From a checkpoint of a small transformer trained on Wikipedia: 145M tokens, 4438 steps.
Each number is 128 + 32 x the weight over its row's rms, rounded and kept within 0 to 255. Layers, rows and columns count from 0. The size above them is the row's rms in percent of the matrix's.

# layer 9 attention query, 256x256, rms 0.105, rows 0-8,64-71, columns 128-255
size [ 98 102  97 104  99  97  99 102 103  45  48  55  51  60  59  61  62]
[[152 131 163 183 111 143 193 126 108 127 107 147 107 174 119 100 169 202 107  96 111 145 125 114  75  77 154 102 121 194 116 123 133 117  81 140 129  96 122 113 191 137  90 106 120 133 167 155 129 147 142 105 114 117 111 123 173  78 119  73 199 157 114 110 174 129 136 132 100 112 146  90  93 106 112 141 136 170 136 104 127  88 102 128 136 153 170 103 137  98 136 128 168 144  82 130 138 180 142 191 149 120 172 130  76  75 112 143 149 149  76 212  88 109 124 119 112 129 104 101 182  87 116 208 130 144  79 144]
 [114  85 104  68 159 147 146  84 140 127 161 133 161 120 170 118 129 102 173 119 117 130 139  96 184 117 159 138 184  89 139 130 120 146 132 112 201  97 124  86  57 153 174 203 127 126 171 163 144 151  96 132 132 135  55 187  80 133 158 110  70  94 117  94 114 155  92  60 199 143  99 188 149 147 188  99 185  74 159 183 125 121 154  97 128 103  54  67  84 125 145  74 166 143 159 166 139 127 136 125  92 131  79 127 158 174 111  82 110  81 105  93 158 153 141  99 158 118 135 148  79 127 107 140  92 136 142  65]
 [143 113 115 121 137 141 116 147  92 212 119  97 116  89 145 120 105 106 116  56  80 188 115 152 124 122 196 102  68 115 163  99 114 114 125 109 147  86 141  96 125 156  92 131 112 102 169 103 117 171 119 112 175 105 129 112 160 119 148 124 154  96 125 142 112 122 135 149 172 129 192 112  88 174 143  95 137 124 189 106  70  76 189 109 101 127 132 104 171 180 152 134 126 137 139 118 109 116 166 144 158 172 144 130 133 174 180 140 130  77 109 156 137  81 151 121 209  75 153 103 183 142 163 136  99 115 133 133]
 [ 79 118 137 147 122 122  89 128 183 103 110 129 177 176 143 164  99  95 100  93 205  18 115 105 141 111 115 147 138 196 118 138 129  76 181 147 139 140 131 115 186 133 114  98 114 151 109 115 132 120 117 163  59 180 144 113 148 144  82  94 158 115 178 106  75 150 195 154  78  87 163 151 113  90 128 137  79  87 106 120 140 160 132 157 186 178 126 187 116  95 160 121  82 139 187 135 154  85 143 123 110 232 104 137 115  49 118 150 165  88 178  91 133 115 165 152 143 123 112 143  75 168 150 125 180  79 143 131]
 [135 100  80 145 123 135 101 121 145 186 152 107 101 130 174 160 125 155 109  97 107 145 149 158  89 124 133  80 146 136 165 122 160 159 132 183 117  86 140 122  66 114 194 121 173 178 128  73 186 144 176 147 135 142 120 111 138 115 200 112 152 152 138 176 105 120 121 188 131 126 101  88  93  82 164 139  84 145  90  96 134 135 163 135 163 175 168 140  95 144 152 129 151 121 131  36 164 187 206 147 164 139 151  70 180 139 147 107 127  97 157 151  91 103 113 163 119 175 143 159 139 144 153 135 167 169  68 108]
 [117 143 102 134 118 159 151 161 179 100 148 116  79 131 107 122 118 135 155 150 151 131 175 201  86 193  74  97  48 148 176 136  76 152 108 130  37 138 149 178 129 151 145 107  27 125 112 124 135 136 158 105  78  96 120 127 170 102 133 166 149 146 116 116 157 111  70 141 156 120 146 140 149 164 107  94  98 206 183 111  94 117 111 183  51 151 158 144 132 103 115 101 183  59 159 143  97 128 146 163 127  63 153  98  94 158  95 132 156 127 129 144  76 201 142 110  78 148 142 106 164 102 157  88 118 157 116 118]
 [170  81 135 151 165 135  88 140 149 150 114 116 150 150 138 106 149 108 129 137  69 145 136 129  69 172 119 150 100 132  88 119  76 164 133 140 147 167 171 105 156 142 112 140 148 117  86 119 116 144 143 153 129 144 171 108 105 139 130  91  74 199  86 100 155  94 141  99 120 158 159  94 139 154 151 147 103 105 107 112 154 101 150 177 180 195 195 119  68 122 112 157 138 124 174  90 122  99 100 136 130  84 134 170  70 114 158 187 133 167 141 188 146 145 130 129 102 107  69 116 115 168 116 118 118  69 121 137]
 [116 103 122  91 153 164 139  91  73 120 114 110 149 122 120  39  61 150  73  88 113 173 107 150  98 133  96 122 116 117 119 133 120 216  78 105 155 124 116  93  88 101 178 175 134 117  79  75 112 138  72 111 121 112 140 119  90  72 133 152 121 136 136 124 116 142 164  85 137 141 150 141  88 123 168 140 175 165 138 107 134  54 155 154 110 180 154 129 128 137  98  76 176 121 130 116 141 137 130 159 189 105 116 164  85  61 123 178 161 149 160 211 107 127 107 154 101 107  83 102 132 155 140 148 161  65 142 154]
 [ 79 169 116 112  98 114 145 108  97  82 129 118  88 126 165 168 156  98 123 105 101 153 125 155 169 119 174  42 120 142 159  94 104  68 116  80 161 149 172  87  87 105 189 140 106 116 221 121 166 156 161 159 122 175 131 145 159 166 129 109  72 120 149 170 139 158  65 150 157 113  68  95  97 113 117 180 132 148 111 132 104 108 118 101  90 104 147 121  91 122  71  76 134 184 163 101 171 185 157 120 171 153 163 132 151 116 132  71  78 113 151 133 145 105  74 133 159  77 141  97 134 162 129 128  95 175 148 134]
 [111 145 141 132 156 136  99 207 130 150 107 163  92  88 111 178 130 129  54  80 120 168  99 139 162  52 113 116 118 111 148 121 153  84 132 134  97 115 114  92 111 102 159 127 196 130  71 169 119 133  86 144 171 129  36 134 153 126  67  85  98 156 228 138 149 111 138 134  84 107 145 150 118 107 162 149 114 165  96 129 106 115 145  95 127 124 117  83 120 112 152 106 157 127 152 178 160 158 145  88 102 125 171  70  69 174  55 157 151 115 138  88 121  59 140  84 131 123 148 129 149 127 127 170 104 146 121 157]
 [ 82 112 122  90 131 131 103 109 154 131  88  92 135 112  73 140 122 135 144 141 139 124 138 143 142 103  69 143 173 140 130 126 135 128  70  79 183 143  64 109 119 147 115  54  82 177 115  94  77 130  95  46 151 125 159 132  90 151 188 148  93 126  84 130 140  70  96 139 121  81  68 154 158 146 141 127 137 116 175 143 184  98 157 116 130  94  63 107  82 195 135 155 115 106 121 117 121 149 148 139  97 102 114 131 103 149 157 167 152  89 209 137 193 184 183 158 103 126 150 157  94 110 173 129 146 199 177  69]
 [126 134  82 169 144 130 107 163 104 144 128 145 112  42 120 105 135 157 106 111 121 133  94 148 153 110 145 152 134 160  92 114 108  65  95 131 144  68  75 102 122 121 134  98 202 149  85 132 116 214 165  99 136 119 171  89 144 129 177 103  85 110 129 119 138 200 181 181  76 143 102 167 112  79 117 150  90 179 171 172  84 167  87  86 129  74 156 107 136  91  92 122 167 119 171 108 130 167 132 147 139 174 174 145 138 157 156 118 106  39 139 144  93 133 127 147  80 155  81 151 101 135 117 129 139 156  97 154]
 [151  80 132 106 244 116 127 196 181 139  95 139 160 118  81 148 101 116 101 126  78 110 171 161 101 135 108 105 150  49 146 140 120 119 114  78 129 188 161 119 165 110  90 108 108 161 115  90 154 123 130 101 106 136 116 189  67  95 140 158 165 172 113 156  72 161 103 144 166  95 143 156 115 174  89 164 123 111 151 137 136  94  86 131 132 208 115 145 136 125 159 106 117 144 137 115 125 157 172 147 167 147 177 167 130 123 157 159 191 138 109  94 123 144  44 149 130 124 156 113 171 130  88 126 149 119 105 139]
 [123 131  72  71 158 183 107 136 127 125 130 169  80 146 102 149 135 153 142 106 208 161  75 117 125 145  97 125  43 105  87 138 119  72  95 173 147 174 144  97  83 168 164 124  94 144 186  94 106 181 146 172 167 153 130  82 150  85 149  77 164 100 184 135  64 151  81 225 134 126 126 134 127 111 156  87  88 146  80  81 127 132 139 159 144 138 199 104 104 174 145 134 170 183 146 112  93 148 149 133 136  99 144 129 138  79 127 123 133 124  80 106  55 138 141 152 109 126 122 172 130  96 215  86 102 124 102 159]
 [144 105 153 101 148 149 153 146 114 145 124 183  75 164  79 145  93 148 107 130 109  89  65 159 104 145 169  43 107 109 160 150 156 122 161 122 110 138 177 110  86 100 136 164 154 184 144 101  99  92 147 119 165 150 104  78 113  62 116  94 119 127 132 129 108 138 102 172 172  92 135  82 144 152 114  96 143 138  80 105 126 131 166 125 134 184 146 115 123 170 166 115 147 145 152  61 138 139 121 148 108  86 155 157 167 177 134  96 169  98  66 174 116 133 120 126 156 131 126  69 165 133 150  99 159 169  76 124]
 [118 152 109 128 139 154 159  95 120 171 110 144 163 131 117 108 155 159 132 121 129 165 154 191 100 184 194 104 140 142 123 111  97 167 115 143 164 142  70  92 203  46 142 104 117 123  82 176 156 167 139 129  85 127 186 108 140 174 120 119 119 130  75 100 152 180 116 166  73 103 157 128 142  98 103 133 127  69  71 139 120 151 168 138  76 154 153 101 126 148  83 133 125 128 167 133 147 107 135 153  93 105 180 170 158 117  86 163 119  93  64 203 131 112 107 107 109 143 113 152  93 142 181 146 115 132 163 118]
 [ 88  87  64 107 171 174 107  55 150 120 140 130 112 173  43 120 146  99 108 116 134 121  85  92 125 149 162 124 104  96 144 122 134 143 120 195 134 171 147 142  98 143 126 134 143 192 122 104 129  89 116 150 161 151  93  62  96 113 109  96 151 130 128 135  50 140 109 107 152  92 118 180 131  86 136  59 100 160 107 106  77 118 120 128 128 237 145 107  79 194 104 169 154 146  94  92 162 100 144 147 151  98 193 139  67 144 107 112 181 122  65 178 167 120 125  92 104 130 161 126 138  91 167 148 131 137  84 156]]
# layer 9 attention key, 128x256, rms 0.103, rows 0-7, columns 128-255
size [ 64  72  59  65  70  67  65  71]
[[174 131 106 105 110 135 174  68 142 118 113  88  65 154 103 182 174 157  90 118 157  82 109 104 114 169  96 109  97  88  89 155 137 190 142 151 123  96 185 190 180 106 152 138 174 186  90 140 141  83 130 173  92 122 152 176 118  83 100  86  74 179 111 103 124 135 149 122 131 123  96 209 118 149 124 118 126  86 104 147 124 138  78 118 178 112  71 115 149 164 135 119  95 103 140  86 150 121 175 172 202 104 136 119 119 179 132 104 124 162 130 127 166 166 144 133 194 114 111 114 155 147 142  92 175  73 101 133]
 [ 78 176 139  84  90 121 152 185 153  68 141 167 159 117 176 112  96 129 145  64 107 193 115 160 118  88 123 155  92 143 143 101 118  97 137  89  92 144 137 123 140 131 171 130 105 136 131 123 124 135 129 206 114  96 161 148 126 108 160 158 150 134  99 172  75 112  72  94  89 134 132 138  87  63 139 131 114 127 109  63 138 120 119  93  63 166 165 123 170 118 130 141 149 128  95 142 131 176 128 116 130  99 143 146 109  96  82  53  79 156 187 184 111  97  85 100  82  98  82 155  76 155 184 107 164 169 119 160]
 [129  98 120 122 129 142 176  88 140 141 140 166 130 142 124 146  95 112 142 151 135 127 125 136  77  91 116 166 111 141 148 134 110 143 133 133 181  86 120 181 156 133 145 139 116 115 105  39 200 125  82  65 106 142 104 135 156 130 143 147 175 123 151 131 124 124 108 149 146 115 112 136 145 134  99  92 130  95 127  82 138 162 142 128 137 132 165 139 108 141 173 147 160 138 140 144 181 157  78  71  78 148 118 103 151  86 107  61 114 127 164 109 140  95  52 124 115 153 137  96 135 198  96 108 126 211 133 139]
 [160  98 151 131  90 176 133 110 134 126 113 167 118 132 194 102 125 165 149 166 105 111 170 150 126 124 104 113 124 160 120 121 130 128  94 108  93 166 134 181  66  91 101  99 127 110 160 153 110 104 117 155  92 156 152 120 131 145 120 157 140 117 151  90 125 113 145 164 129 191  70 155 137 121 162 150 168 127  89 170  48 116 155 129 133 109 103 121 117 163 141  90 143 144 147 111 120  99 132  81 168  43 126 150 116 149 144 148 150 156 131 116 181 148 145 128 145  94 131 179 182 125 103 116 157 109 131 142]
 [171 142  96 187  83  93 161  95 160 132 172 187 173 150 137 108 191 162 191 120 107 107 160 153  56 100 126 176 136 145 150 139 177 124 140 115 110 127 130 166 163 104 201 191 150  66 146 111  91 151  60  87 132 124 153  85 144 166 151 119  82 129 167 105 113 116 167  96 124 118 144 143  87 106 149 157 132 152 201 120 118 112 130 169 112 109 171 162 158 162  70 145 116 180 169 123 122 128  97 148  77 120 103 167 123 198 106 142 110  89 168 197 145 132 146 147 119 146 141 120 179 171 105 134 165 139 171 159]
 [ 93  88 104 121 209 205 111 102 192 142 120 104 125 160 182 147 185 134 130 155 136 123 117 124 123 167  82 159 119 144 102 126  81 117 114 156 121 142 152 153 181 127 167 126  91  92  30 141  86  95  81 129 152 122  95 184  90 156 112 132 147 172 131 146 153 105 134 118 161 110 100 112  94 128 148 143 117 176 110 140  64 163  91 128 153 153 119 111  82 122 121 131 112 110 145 140 142 134 111 166 159 103  96 115  75 130 135  88 118 145 106 114 121 110 157 127 147  90 101  47 146 117 162 180  86 187 111 165]
 [139 136 121 163 131  96 138 138  73 113 132  82 119 128 116 111 152 105 164 102 179 153 155  48 168 167  97 127 146 100 118 168 117 160  91 108  97 125 110 137 132 176 146 124 107 155 121  96 116 141 130 125 172 122 121 109 130 114 149 123 221 165 114 159 117 149  57  98  82  93 166  90 114  83 164  68 114 137  86 168 174  93 135  42 114 111 178 144 193 138 181 125  90  78 157 107  81 130 158 109  94 167 166  80 142 144  89 101 108 199  91 134 113 135 121 134 131  79 158 156 123 123 105 167  64 146 149 141]
 [115 102 163 176 142 166 110 187 114 132 104  93  87  96 109 110 121 102 157 138 187  22 159  48 130 117 114 147 102 177 147 127 107 139 104 229 153 146 103 114 165 125 104 133 121 105 101 107 117  78 122 146 114 163 101 147 138 185 136 128 107 151  74 122 130 125 142  87 134  89 127 122 131 181  97 180 138 164 118  97 157 129 150 169 130 108 133 150 133  87 208 162 141  99 110 127 195 145 115 123 150 131 137 109 159 109 141 118 127 123 145 130 109 116 108 156 157 175 110 128 171 208  98 188 116 175 160 133]]